config.yaml
n_layer: 17
norm_eps: 1e-05
parallel_block: false
extras: ["local attention windows", "shifted keys", "gated attention", "short convolutions", "capped logits"]
decay_shape: "linear"
Each number is 128 + 24 x the weight over its row's rms, rounded and kept within 0 to 255. Layers, rows and columns count from 0. The size above them is the row's rms in percent of the matrix's.

# layer 13 attention output (transposed), 256x224, rms 0.125, rows 203-255, columns 64-95
size [ 90  95  94  92  93  92  96  98  90  95  99  89  92  92 102  95  89 118  97  94  87  99  85 112  92  93  92 100  93  88 106 102  89  94  89  97  93  97  94  93  93 100  90  89  97  93  93  91  86  93  94  91  95]
[[152 119 128  97 144 126 130 145  98  98 157 152 155 138 108 100 186  94 103 158 132 111  99 166 131 133 116 107 131 171 124 101]
 [ 97 130 121 114 109 130 157 183 161 174 109 158 143 121 150 150 110 125 116 144 135 130 115 111 134 131 127 133 166 107 149 146]
 [117 135 124 148 115 109 112 176 110 119  89 141 132 109 148 137 116 110 148 144 120  89  82 156 139 131 127 123 136 155 125 130]
 [113 100 132 138  95 131 115 109 121 140 165 115  92 188 158 123 113 145 201  98 143 131 175 101 116 120 166 117 162 140 109 141]
 [139 112 142  99 140  80 172 122 142 165 191 148 142 110 128 117 113  97 136 132 114 127 117  78 145 115 160 135  41 114  89 129]
 [110  99 123 125 117 108 146 130 123 188 145 138  76 160 139 113 119 147  96 153 130 119 121 134 144 158 119 119 141 130 162 144]
 [141  90 116 110 133 148 141 157 132 183 150 128 138 129  90 146  98 123 128 143 113 131 136 117 118 110 129 128 113 110 140  80]
 [151 119  96 162 124  97 149 154 133 109 149  87 123 102 119 119 119 149 149 125 147 130 152 120 144 129 154  97 120 104 149 160]
 [169 101 135 130  84 115  76 143 132 149 140  82  83 136 119 143  92  89  93  91 152 109 116 141 159 151 103 103 137  77 121 106]
 [107 125  95 102 122 144 112  93 105 112 149 120 148 139 141 159 110 126 137 155 144  98 163  85  89 106 120 141 124 140 125 100]
 [139  94 108 122 129 128 157 140 140 216 106 147 134 119  76 162 117 125 115 118 121 113 116  99 151 101 104 155 141 127 188 116]
 [102 146 123 132 131 145 100 155 118 161 125 136  95  93 122  74 143 132 135 105 123 118 143  99 126 136 134 162 125  99  87 156]
 [147 158 120 115 120 110 124 123 131 134 150 105 118 112 126  98 107  93 108 124  91 160 116 123 143 101  88 134 102 169 183 126]
 [178 157 167 130 121 133 153 150 136 120 106 166 129 138  90 147 119  97 107 129 122 154 134 161 137 133 159 141 160 133 100 118]
 [149 142 116 112 110 125 138 136 149  83 111 129 119 108 102 130 115 134 145 133 159  93 105 131 114 119 140 139 132 115 134 111]
 [158 130 113 127 135 121 161 108 114 147  99 138 125  88  90 129 143 190 122 107 143  85 126  80 139 131 138 141 110 151 134  85]
 [100 126 132 161 120 134  89 129 167 158 133 122 115 101 152 193 164 129 186 159 114 118 140 148 119 129 137 128 114 134 138 123]
 [160 113 128 115 153 129 151 129 144 142 125 128 111 150 120 127 135 145 115 126 149 142 125 167 109 118 129 134 113 108 141 105]
 [138  83 135 162 139 131 103 120 101 128 180 104 113 143 114 127 139 122 144 133 133 158 128 168 108  91 156 125 140  94 128 116]
 [109 125 125 102 138 115 143 127  91 137 105 121 119  92 124 121 114 121 130 160 111 183 155 160 149 163 149 133 108 108  92  80]
 [150 137 145 137 137  97 123 137 116  84 139 167 143 138 130 145 123 114 140 136 116 124  99 110 134 139 114 125 117 140 134 131]
 [132 153  90 131 124 134 159 133 133 156 187 138 123 141 102 151 122 166 135 127 125  78 147 151 119 115 142 140 150 144 122 124]
 [111  83 128 104 124 134 138 123 134 129 168 113 117 134 150 158 126  89 116 131  93 171 147 115 118 142 123  97 161 127 114 160]
 [104 112  91 131 115 144 156 126 112 114 113 135 108 154 123 158 127 112 127 148 127 130 151 164 141 103 112 127 125 118  99 135]
 [104  57  87 178 157 159 129 117 127 130 154 126 145 116  73 169 162 113 141 132 146 132 146 181 129 153 102 106  98 116 117 184]
 [141 131 106 126 132 177 162 156 159  96 112 156 191 186  85 105  91 123 141 120 137 144 132 140 119 131 119 101 158 106 140 123]
 [150 141 111 135  95 131 101 113 118 126 128 138 163 125 105  85 116  98 129 117 128 124 145 134 124 134 149 121 134  69 139  62]
 [128 117 121 117 152 131  99 122 128  65 122 107 120 146 163 131  75 126 141  93 137  88 103 124 121 145 143 145 147  89  93 131]
 [139 132  99  98 125 150 136 140 117 139 105 120 105 121 117 101 130 110 128 129 118 164 132 165 107 114 117 111 143 147 115  95]
 [129 124 169 102 121 161 155 169 135 131 144 142 117 139 129 124 100 161  91  97 115 134  99 123 115 108 122 110 142 144 167 132]
 [155 158 144 130 137  88 121  71 133 168 152 130  96 131 131 130  85 117 119 112 148 107 160 137  96 137 115 126 137 128 138 133]
 [ 76 130 121 123 122 130 157 138 118 114 119 151 148 142 125 120 118 108 116 104 119 127 162 110 130 138 119 103 199  96 128 168]
 [153 153 161 188 148 111 139 118 154 152 148 133 158 159  54 120 158  93 186 133 100 129 152 113 154 181 108 120 131 102 120 126]
 [ 91 109 149 109 122 129 159 132  93  98 130 137 139 146 104 109 133 121 102 108 157 127 151 124 131 143 144 128  92 136 116  99]
 [119 133 100 152 129 151 146 143 126 124 124  94 139  81 116 115  87 127 138 155 145 125 105  81  77 115 118  93 109 125 111 112]
 [133 157 116 121 126 107 121 143 148 136  93 131 167 142 170  95 112 138 109 171 115 127 113 118 122 163 124 136 144 114 143 125]
 [124  89 119 138 154 146 120  98 114 108 128 116 132 102 143 177 116  92 114 129  93 146 129  95 152 159 103 102 176 124 113 125]
 [136 177 144 136 187 175 108 141 157 145 137 109 163 128 151 131 115 101 149 131 126  72 140 143 111 109 148 123 120 181 163 104]
 [141 200 138 149 108 101 163 128 108 180 118 126 127 148 169 123 114 133 140  91 123 151 132 138 131 129 168 112  78 110 130 135]
 [149 150 106 125 128 146 123 126 112 152 144 126 121 143 121 109 149 117 136 162  97 122 155 110 122 138 148 129 130 150 122 168]
 [149 125 132 115 123  75 144 120 105 133 120 145 138 129 126  95 110 135 104  90 133 130 100 121 113  81 165 135 145 173 128 148]
 [190 112 162 139 145 139 140 135 153  98 136 159  40 106 159  89 169 156 106 118 129 160 117 110 149 143 132 115 100 169 126 140]
 [117 143 106 127 128 113 137 140 106 104 111 165 142 133 146 154 133 124 141 134 107 167 149 118 104 159  81 123  51 148 111 117]
 [144 106 143 117 143 168 143 134 130 162 152 117 142 138 178  97 132  77 114 112 157 111 133 113 147 102 138 105 128 124 127 126]
 [137 113 132 136 160  96  84 136 149 169 153 104 110 135 150 163 136 138 123 128 111 102 111 118 158 125 134 150 125 124 132 160]
 [ 72 126 165 148 110 140  88 151 138 112  98 158 134 149 131 154 123 153 108 140 103  88 122 135 122 113 131  87 128 151 155 160]
 [111 155  94 115 111 168 143 127 131 135  95 127  75 129 153  98 141 115 110 157 178 140 145 141 131 143 155  92 117 111 142 118]
 [121 105 138 107 151 137 145 128 120 133 108  77 123 143 141 132 132 145 129 148 116 116 142 183 162 131 111 136 145 167 150 106]
 [113 116 184 113 127 155 125 122 114 149 142 136 136 116 117 116 148 148 134 124 129 102 104 159 134 170 158  84 138 164 149  96]
 [137 115 138 156 149 154 119  97 142 101 119 102 105 128 121 129 158 133 126 140 126  68 160 146 159 133 119 122 129 118 107 112]
 [136 141 117 145 113 101 133 107 112 138 169 116 144 138 155 170  96 119  93 148 119 133 132  91 139  72 143 127 118 140 141 153]
 [136 150 179 157  89 121 131 118 161 158 120 140  89 128 142 154 131 167 137 137 146 174  97 116 170 109 162 126 132 106 101 135]
 [124 111 148 115 150 109 101 154  99  97 143 118 116 152 180 139  74 149 144 142 106 161 140 126 130 119 163  96 112 135 135 172]]
# layer 13 attention value, 256x224, rms 0.151, rows 204-255, columns 64-95
size [103 103  97  98 101  96 102  94  95 108 101  96 100  99 105  96 130 102  97  96  97  96 102  91 103 101 105  99  95 110 104  98 100  97 103  99 103 101 103 101 102  97  99 101 102  95  98  98  98  97  99 101]
[[146 127 104 154 124 151 177 106 139 127 145 166  98 119 100 111 128 132 113  99 157 108 133 118 157 167 133 143 116 114 108 134]
 [109 114 117  74 116 128 143  99 142 171 152 127 118 109 123 127 133 154 117 118 110  97  91  58 134 161 157 142  78 104 115 136]
 [140 156 144 110 110 165 131 139 150 111 107 145 130 131  95 115 144 128 150 167  86 160 149 124 139  98 125 114 165 105 142 107]
 [125 135 137  99 126 114 123 103 151 143 121 101 204 128 114  88 131 144 111 107 165 118 125 157  87 100 118 111 131 118 152 139]
 [109 135 145 116 123 158 131 102 149 128  91 122 166 146  96 126 117 143  95 139 132  52  73 136 110 142 136 111 148 133  97 131]
 [135 148 165 139  90 112 174 175 133  85 109 136 114 118 166 120 101 143 134 147 145 149 115 104 102 133 165 116 105 143 105 149]
 [114  84 152 114 128 146 102 129 125 139 141 123 114  96 120 117  91 104 106 155 125 130 100 131 137 167 135 159 156 155  66 116]
 [113 110 128 133 127 173 115 155 122 131 143 154 163 182 134 110 118 131 152 132 167 136 146  75 107 166 131 120 117 121 182 115]
 [144 169 103  78 132 191 158 122 126 146  98 138 152 113 141 102 115 125 120 112 140 140 103 139 143 134 155 122 110 128  97 112]
 [133 110 136 177 126 123 111 101 109  85  91  86 131 118 183 136 144 108 140 152 131 113 108 144 115 140 133  96 164 145  95 164]
 [150 127 118 131 138 118 134 130 121  80  99 142 124 116 133 145 139 115 118 114 109 113  90 146 134 162  99 121 134 106 131  99]
 [137 125 102 147 169 140 111 112 119 152 148 144 117 114 135 140 124 136 130 104 145 122 142 150  91 100 143  85 148  67 115 124]
 [105 115 132 127 161 102 179  58 104  92 173 149 116 103 143 137 146 129 135  78 130 107 120  72 132 155 110 109 119 123  84 165]
 [126 122 157 135 125  82 157 145 132 157 122 136 119 130 207 116 148 127 100 131 123  99 171 102 137 169 132 117  62 112 141 146]
 [136 112 116 166 111 133  95 133  91  66 103 154 126 154 172 163 111  95 136 116 101 135  95 160  82 134  90 129 136 164 127 146]
 [114 127 114 170 106 138 143 166 138  86 109 157 162 136 113  91  89 145 128 118  89 138 134 123 127 136 129 112 138 138  79 100]
 [106 154 147  83 131 149 107 100 131  81 142 135 116 123 174 149 144  89  85 109 164 121 105 156  85 142 109 120 140 147 112 115]
 [119 178 131 124 120 157 108 136 161  77  99 109 110 134  58 109 153 130 114 115  95  86 181 186 131 131 111 116 163 145  94 118]
 [107 109 117 119 145 158  97 140  86 103 119  88 120 127 105 124 156 115 133 110 139 101 140 140 141 146  88 161 134 192 169 136]
 [125 128  73 122 159 159 166 158 119 140 127 113 118 124 156 135 118 111 135 150 116 130 124 133 162 124 123 115 149 152 123 144]
 [ 95 150 129  62 115 145  99 123 163 110 125 124 129 156 157 127 102 109  84 127 109 162 124 138 152 151 134 137 143  86 112  68]
 [155 121 143 132 185 168 139 130 115 130 164 106 150 188  98 108 102 131 137 114 118 117 126  81 157 108  89 136 132 119 122 123]
 [138 145 127 138 176 182 145 124 102 170 127  93 173 124 148 107 117 119 139 109  99  90 121 107 121 149 119 129 112 145 171 115]
 [125 116 128 111  79 118 123 161 168 117 139  98  96 117 149  97 145 165 164  82  95 132 147 119 116 125 153 110 118 171 144 114]
 [103  93 104 174 174 139 131  72 158 155 135  95 142 102 156 129 130 115 143 144 124  92 168 115 114 151 131 124  71 156 136 130]
 [102 169 106 116 148 147  83 144 126 125 107  79 121 153 171 155 131 153 117 130 124 135 116 165 129 141 101 101 165 144  88 101]
 [127  72  84 142 109 149 148 167  95 147 153 148 148  88 124 128 122 150 138 160 124 114 112  86 138 142 139 116 124 138 125 115]
 [119  96 116 125 166 139 147 119 115 149 160 125 147  95 134 157 112 148 120 111 127 174 169 113  88 109 134 138  88 105 143 127]
 [136 140 176 142 160 113 101 140 158 108  70 128  97 109 139 104 132 137 128 136 149 126 132 128 103 116 139 159 112 119  89 147]
 [124  80 134 117 169 184 133 133 109 141 124  93 140 166  89 127 143 128 125 148 132  98 136 102 113 130 100 160 141 104 127 144]
 [148 100 178 173 184 102 133 150 108 175 119 115 120  96 127 114 101 147 128 135  90 161 128 119  95 115 128 132 110 112 117 112]
 [ 69 105 186 135 188 130 131 157 108 102 107 111  79  96 146 116 145 143 144 119 145 102 130 143 154  83 145 125 139 146 125 156]
 [149 139 129 139 152 139 128 107 119 142 137 111 124 127  99 131 153 137 120 121 132 117 128 143 101 138 121  92 103 148 111 120]
 [158 110  92 124 127  74 138 134 159 131 143 116 168 135 153 125 168 174 108 126 170 129 157 102 170 109 133 156 144 146 122 177]
 [127 122 161 139 126 146 150 132 130 134  85 135 137 144  58 137  93 119 123 161 153 156 109 123  76 128 135 118 159 163 140 164]
 [139 117 149 122 152 162 131 130 138 146 114 112 145 110 112  99 133 148 125 100 152 151 117  85 120 120 148 129  85 126 147 148]
 [116 144 135 129 113 171  91 155 129  77 127 117 118 157 142 136  94 133 128 108 125 145 135 122 128 160 118 126 134 135 136 139]
 [125 106 149  99 125 143  94 120 166 112 165 143 109 132  83 128 157 138  73 153 127 176 129 125 149 155  91 114 141 135 117 109]
 [121 142 117 130 134 167 141 137 109 110 164 126 142 163  71 140 119 103 158 147 125 128 116 128 112 132 132 127 137 153 143 118]
 [133 156 113 174 106 193 138 135 105 121 104 107 126  96 161 137 156 150 123 104 130 146 140 147 166 153 120 136 126 117  82 162]
 [109 112 106 139  83  92 121 160 127 148 140 116 126 142 181 122 116  83 106 155 141 120  96 173 156 131 162 126 139 168 111 115]
 [155  94 170 131 117 103 124 120  92 174 141 114 129 122 110 115 106  87 126 139 129 122 167 114  99 108 142 113 129 147 180 100]
 [141 106 118 147 117 121 142 119 101 177 194 121 112 172  89 122 174 149 141 102 106 155 117 150 136 119 149 147 125  96 133 141]
 [159 126 176  92 121 148 160  70 128 118 100 130 108 146 117 106 110  99 140 121 156 155 128 145 144 123 139 102 112 106 181 144]
 [120 138  86 136 106 140 138  94 133 104 140  99  94 150 137  99 151  69 169  97 130 168 139 123 161 110 100 103 120 104 107 147]
 [115 134 124 148 137 104 138 127  66 132  89 139 125  87 138 116 122 139 146 102 152 154 108 121 133 114 141 127 118 126  92  54]
 [131 119 158 116  94 175 124 182 123 146 121 130 133 150  81 123 135 134 105 167 120 111 102 135 130 131 163 124 141 162 112 157]
 [122 175 157 157 153 103 125 131 147  79 130 128 118  78 114 136 117 109 118 120 160 130 148 128 123 123  83  81 133 141 153  97]
 [130 150 128 146 140 115 123 154 153 144 142  89 131 123  90 155 132 128 115 135 146 136  94 129 101  99 114  95 128 121 121 133]
 [128  98 146 127  75 174 163 172 108 166 120 148 141  95  98 130 145 126 104 114 155 122 143 144  88 127 115 145 120  95  97 116]
 [131  99 148 123 159 116 139 153 113 137 151 164 153 132 116 140 149 109 160 109 135 173 106  88 112 119 134 163 115 161 108 110]
 [125 121  66 168 121  98 135  99  94 160 148 138 129 119  74 109 151 145 123 125 108  89 133  87 118 161 158 140  93  97 173 163]]
# layer 13 MLP up, 896x224, rms 0.166, rows 0-47, columns 64-95
size [ 92 101 102  97  99 104 108 100 102  99 102 106  96  97 100 100  93  98  96 107  89 103 107  99 103  87  98  89  98  98 101 111  92  90  95 101  96  96 100  78  97 106 101  93 109 103 101  97]
[[172 132 120  69 148 122  82 127 104 139 109  91 135 133 153 142 114 143 108 121 106 134 105 180 137 103  94 100 104 137 152 123]
 [161 165 135  95 137 107 130 138 140 144  96 130 100  77 144 151 135 129 154 161 118 112 125 117 186 139 125 133 138 107 181 164]
 [125  74  82 122 122 159 118 139 156 148 147 142 110 160 134 113 136 127  96 125 126 140 112  63 114 151 162  99  96 138 166 117]
 [ 99 156 100 148 137 137 126  94 148  99 123 109 103 108 160  47 127 140 136 130 102 146 126 135 121 127 130 163 128 125 121 157]
 [ 76 169 134 103 134 136 134  88 149 120 118 177 133 144 101 138 120 133 120 120 117  87 135 132  99 142 172 159  83 131 136 134]
 [129  90 157 115 162 110  96 124  83 140 118 100 148 139 151 137 121 150 132 102 138 158 154 164 153  97  86 107 122 156 139  94]
 [100 110  86 140 134 121 138 128 157 142 147 130 127 151 111 167  78 125 167 115 142 125 174 136 123 133 126 113 118 168 104 117]
 [133 134 160 148  57 201 110 166 162  91 141  97 165 140 159 157 131 130 136 135 113 165  72 113 143  81 120 122 107 100 127 114]
 [135 125 135 160 174 111 112 130  79 113 173 117 110 110 106 166 121  95 105 149 122 165 119 123 146 115 126 123 130 160 110 127]
 [ 85 112 133 160 167 137 136 127 108 111 163 136 104 118 143 123 130 138 141 118 136 111 138 129 106 125 118 145 121 136 152 135]
 [114 122  81 124 143  99 150 128 144  83 166  92 111  96 112 121 122 110 123 131  75 150 110 155 128 126 158  92 160  99 115 120]
 [106  98 110 110 141 115 106 121 147 125 135 140 135 152 151 109 119 114 193 142  92 120 108 152 178 117 121 106 184 128 141  50]
 [103 125 176 134 115  83 125 119 124  87 132 147 191 126 156 145 129  70 148 113 123 128  97 112 107 108 137 144 149 127 156 183]
 [138 126 105 114 110 155 158  90 149 106  95 161  96 147 127  83  84 121  98 170 154 118 116 149 153 148 164  95 116 156 158  89]
 [121  91 125 119 146 119  97 125 146 117 150 104 141 113 140 100 110 129 154 125 199  86 126 122 160  71 118 154 154 106 126 105]
 [ 98 114 150 124 111 153 138 136 126  91  93 110 166 116 111 136 103 124 118 105 114 101 115 120 117 143 188 126 116 132 102 112]
 [112 149 149 117 139 155 126 127  95  87 113 143 150 135 155 151 127 160 142  80 110 154 145 127 153 128 136 120  72 164 156 100]
 [ 93  82 150 132  68  80 135 145 150 157  98 125 126 127 178 101 109  96 119 178 121  94 145 136 134  76 112 114  97 132 106 154]
 [129  99 132 122 141 119 122 122  83 152 137 135 159 134 105 134  71 138  91 167  56 167  96 129  95 132 119 144 130 120  84 129]
 [109 161 109 117 146 124 136  85 155 119 126 153 159 147 140 107 122 183 118 147 130 139  99 141 111 137  94 102 128 160 121  96]
 [127  97 125 155  99 128 110 136 130 170 136 120 117 109 125 136 130 143 166 108 142 107 128 133 146 151 125 149 115 138 139 157]
 [112  90 111  97 156 121 105 177 130 133 146 101 140 128 114 162 120  99 167 187  98 121 143 146 128 114 129 127  90 134 154 123]
 [114  92 138 154 151 113 126  96 165 140 122 117 164 110 139 126 140 147 105 148 133 144 148 175 130 147 133 120  95 134 144 108]
 [146 116 124 117 146  84 114 112 116 106 133 105 139 164 116 125 145 126 118 103 121 152 155 131 143  88 100 136 126 145 121 166]
 [170 146 116 132 103 147 119 116 125 192  84 134 151 105 129 143 152 155 130  70 146 135 104 113 112  96 109 125  86 125 142  74]
 [120 136 163 144 124 109 131 144  35 114  82 104 155  99 181 126 100 134 135 123 120 144 124 120 113 126 130 159 120 186  84 135]
 [121  92  83 111 141 104 115 139 125 125 102 127 119 108 146 168  74 116 128 124 119 129 107 126  89 135  94 154 156 168 123 128]
 [125 151 174 111 115 129 132 130  82 164  89 153 124  77 122 111 122 123  96 140 103 119 110 150 130 187 101 139  73 152 154 123]
 [107 117 122  94 160 118 133 147 139  85 108 113 176 150 103 148 101 110 109 128 116 142 101 128 141 114 147 110 123 160 130 144]
 [147 126 119 139 171 127 152 120 102 146 117 140 146 147 133 122 119 122 130 132 123 143 132 121 160 133  93 131  84 125 100 150]
 [ 92 160 119 124 154 150 102 164 130 158 142 123 151  97 106 121 148  88 145 140 113 159 132 159 121  99  88 114 121 153  81 122]
 [118 155 143 195 123 138 139  83  77 138 109 143 127  71 145  68 127 123 123 146 133 147  85 154 135 121 153 166 112 132  93  72]
 [ 95 142 150 154 171 118 100 119 131  46 118 141 131 132 139 116 140 125 111 160 141 134 167 140 124 127 138 150 138  99 135 112]
 [146 135 169 115 141 165 157 128 140 144 109 133 112 143 148 178 114 105 115 115 116 167 129 143 138 110 156 113 136 123 136 133]
 [145 151 148 124 157  99 148 106 121 122 119 121 150 106 122 127 154 159 105  93  84 120 115 144  76 107 118 136 111  97 139  93]
 [ 86 123 139 138 126  95 115 128 137 160 159 120 122  99 126 124 147 128 124 133 162 137 140 145 130 117 111 147  78 136 107 148]
 [113  84 138 129 108  56 141 131 137 172 128 119 107 154 159 149 145  82 102 160 145 110  97 125 123 134 108 159 148 151 129 125]
 [151 141 113 154 162 164 132 164 132 131 110 107 155 156 163 179 104 126 123 121 120  99 126 163 133 112 113 155 116 151 149 132]
 [161 121 142 157 117 109 152 130 118 120 140 152 119  88 103 135 125 159 155 178 164 127  94 129 158 138 152 193 131 107 131 151]
 [117 171 129  97 142 120 192 132 141 104  98 116 171 129 139 130 109 143 104 140 126  90 114 130 128 125 131 133 151  99 105 120]
 [148 174 125 147 150 146 161 118  95 114 115  89 127 129 123 132 142 122 101 142 129  68 127 124 135 171 166 137 133 101 126 126]
 [125 124 110 162 128 135 123 102 152 162 150 143 147 159 129  83 121 112 133 138 164 125 166 131 170 129 113 124 137 122 125 126]
 [ 99 158  87 140  97 145 165 153 152 131 100 148 142  90 116 138 134 114 149 120  95 128 146 164 124 136 114 137 123 191 154 121]
 [110 118 103 105  92 126 109 127 119 121 114 155 105 131 117 141 166 163 142 101 105 150 119 108  77 100  75 148 118 178  87 105]
 [150 137 157 147  92 107 142 110 148 159 155 152 114 145 129  88 158 121 121  96 121 139 127 126 118 115 164 124 175  81 122  93]
 [120 103 161 145 150 169 122 101 105 160  87 160 108 153  61 174 104  93 107 132 128 144  92 125  95 115 127 131 107 124 143 112]
 [102 117 131 121 165 144 141 111 148 116 110 164 151  94 105 144 156 159 121  97 116 103 121 141 122 154 170 147 120 147 107 143]
 [137 121 141 106 151 117 150  82 123 143 107 146 156 121 137 140 138 128 122 149 170 111 111 138 134 130 108 102 124 118 112 111]]
# layer 13 MLP down (transposed), 896x224, rms 0.337, rows 0-46, columns 64-95
size [111 108 103  92  99 110 102  95  95 101  96  98 100  94  93 108 107  96 106 100  96  99  97  94  98 106 105  93  98  98  92 104  95  95 104  95  89 107  97  98 104  96 106  98  99  97  96]
[[ 75 176 152 113 143 134 177 161 135  99 130 149  75 127 132  85 136 122  90 117 102 130 135 148 134  85 128 104 143 120 115  92]
 [ 69 125 133 115  96  91 158 134 129 119 145 195 116 127 143 130 181 123 116  76 138 142 138 148 102 141 110 126 112 128 131 159]
 [136 127 129 115 142 126 154 119 124 152 139 109 181 100 160 112 151 134 111 138 130 119  86 134 119 109 119 167  86 164 116 147]
 [147 134 110 120 125 124 161 118 107 138 142 134 101 123 128 128 113  82 152 127 198 122 119 107 107 110 136 139 156 138 145 139]
 [ 99 132 162 139 182 161 108 149 191 155 158 103 175 164 124 134 137  90 140 130 132 162  88 156 133 149  70 137 161 152 143 125]
 [153 107 107 150  99 136 140 104  87  65 126 173 137 142 107 130 108 147 142 120 112  64 123 126  92 159  96 132 123 172  99  34]
 [145 125 148 131 193 143 108 126 132 120 129 147 116 105 133 146 166 144  90 153 105 133  98 144 133 119 160  96 127 136 148 152]
 [121 127 116 124 163 106 132  88 107 153 113 148 123 146  81  99 126 146  89 120 174 119 160 134 135 125 130 118 110 126 139 139]
 [113 111 114 141 145 106 119 123 141 100 118 150 120 151 143  98 141 138 132 136 124 120 165  79 141 140 109 130 156 103 136 128]
 [110 120 135 115 124 129 109 104 130 130 104 119 110 144 117 121 145 122 130  96 116  82 137 156 143 119 116 124 144 116 105 140]
 [101 149 142 117 136  89 158 142 114 128 124 130 157 158 165 123 154 135 130 156 177 132 136 127 135 133 127 134 134 123 162 175]
 [135 162 113 136 121 152 135 132  70  88 150 145 107 114 126 129  96  94 144 138 117 128 155 128  99 128 130 144  88 141  83  95]
 [139 122 115 181 115 142  93 147 145 173 156 188 137 109 128 137  91 167 172 121 136 110 144  85 139 154 145 129 162 140 134 146]
 [104 100 129 137 140 134  91 171 132 165 104 125 161 168 151 126 150 128  98 146 124 156 145 151 151 122 124 132 120 104 141 143]
 [112  85 127 116 134 131 109 122 132 115 105 119  90 109 106 113 121 144 120 113  90 121 137 145 103 155 169 114 119 123 141 150]
 [188 117 148 102  97 104 140 115 124 140 159 140 136 146 128 173 107 141 148 127 130 138 125 163 168  74 137 117 137 120 126 158]
 [105 122 123 157 123 129 146 130 151 129 142 116  85 111 169 177 137 127 104 126 136 130 121 135  72 121 107 132 117 150 119 133]
 [124 121 103 128 142 155 123  96 159 169 206 132 162 128 110  91 152  59 157  77 109 141 118 157 103 154 139 129 177 139 155 111]
 [129 147 123 111 117 105 145  65 150 113 107 119 121 107 135 126 123  70 130 126 147 101 183 104 136 124  95 113 141 152  97 144]
 [111 119 164  98 147 137 112 155 143 140 146 139 153  88  97 115 161 114 121 107 146  92 118 125  98 172 126 128  97 112 105 146]
 [113 119 147  92 147 119 129 117  91  96 110 107 157 135 147 130 127 134 134 145 121 177  99  96  98 127 109 151 167 163 154  81]
 [146 119 109 140 169 109 145 153 115 174 128 189 171 141 121 135 131 132 106  87 120 128 102 117 125 158 150 152 146 103 151 132]
 [149  80  81 165 154 124 147 143  79 115 139 110 133 133 126 102 129 140 178 156 119 132 113 103 117 150 129 120 105 115 116 107]
 [124 122 150 125 124 161 142 141 134 136 116  93 107 126 158 135  94  75 125 157 148 130 124 152 151 117 143 145  96 110 103 111]
 [ 76 116  95  79 152 141 144 138  59 118 132 131 116 101 133 145  99 105 164 140 136 122 154 140 129 101 132 130 141 102 135 122]
 [118  82 130 118 132 126 115 174 156 121 141 154 163 137 138 162 135 157 130 116 117 101 146  88 157 107 151 135 138 112 137 105]
 [149 146 117 136 155 151 134 113 112 136 149 161 185 175 143  91 121 127 121 116 140 145 141 143 126 139 134 156 129 129 147 143]
 [106 146 178 157 104  96 166 162 163 140 145  99 136 124  85 138 127 102 115 172 154 140 166 109 149  86  85 103 170 123 123 130]
 [147  92 133 155  83 144 131 147 131 114 138 109  92 127 140 119 132 121 111  97 121  99 137 124 145 121 114 126 166 130 111 171]
 [121 135 103 147 109 129  96 114 116 177 160 160 104 151 127  93 121 145 130 145 118 141 140 126 131 111 143 147 150 108 122 106]
 [143 153 101 106 154  62 168 161  96 136 129 137 131 179 100 108 145 106  86  85  71 102  94  94 125 109 112 104 156  99 151 105]
 [141 166 134 106 142 114 147  90 151 182 163  68 115 109 102 100 108 121 150 107 136 125 118 115 163 146 119 151 182 123 132 156]
 [184  95 136 154 142 122 137 134 107 164 152 121 120 125 126 145 147 153 109  94 144  92  98 126 164 120 155 150 125 114 145 137]
 [135 155 116 134 125 115 114 124 124 177 143 124 149 117 114 151 107 145 119 115 115 110 145 136 132 156 156 169 155  92 129 153]
 [ 93 123 110 158 103 153 111 108 142 127 109  91 107 163 121 162 129 119 130 115 148 115 175 139 118 134 158 117 126 116 124 122]
 [148 129 145 145 162 171 131 164 135 114 117 147  88  58  98 129 157 135 108 140 102 131  92 155 164  94 153 151 114 138 150 107]
 [146 145 129 148 138  84 100  81 132 138 101 145 137  93 140 122 168 145 165 138 109 160 128 106  98 123 146 114 169 157 117 136]
 [154 149 118 146  83 104  97 113 115 103 125 125 155 138 118 104 137 158 149 121 150 107 144 133 135 144 139 128 162 137 155 132]
 [106 118 139 123 114 123 124  93 160 102 127 131 105 123 117 119 134 139  90 106 134 120 138  91 122  97 112  87 158 122 121 149]
 [127  92  99 125 103 132  95 143 105 135 121 133 119 132 111 133 135  85 110 120 138 158 104 142 123 124 129 115 104 144 110  96]
 [157 166 125 156  85 127 114 108 128 101 123 123 109 117 133 126  85 128 128 142 167 137  76 124 118  70 111 113 155  92 176 152]
 [116 151 104 155 112  93  94 127  99 140 130  93 109 169 132 116 170 154 132 143 132 109 118 120 144  97 106 119 118 102 146 135]
 [124 116 106 132 126 138 123 125 121 100 153 165 121 129 127 151 148 153 114 106 115 121 100 114 131 113 153 162 112 175 137 122]
 [128 116 126 106  81 124 169 182 165 132 107 115 130 152 132 151 125 127 152 153 156 134 181 133 197 111 164 101 152 121 132  95]
 [112 122 130 121 103 148 121 116 127 155 118  87  87  99 126 118 158 121 127  89 163 133 121 125 122 110 126 176 108 148  90 125]
 [127 186 162 120 120  96 117 156 105 123 127 105 172 116 122 147 182 108 117 129 118 101 145  83 166 132 140 153 193 128  94 140]
 [126 107 121  95 110 144 157 114 135 156  95 162 110 102 102 156  85 130 148 121 121 123 103 175 112 170 113 138 145 126 160 142]]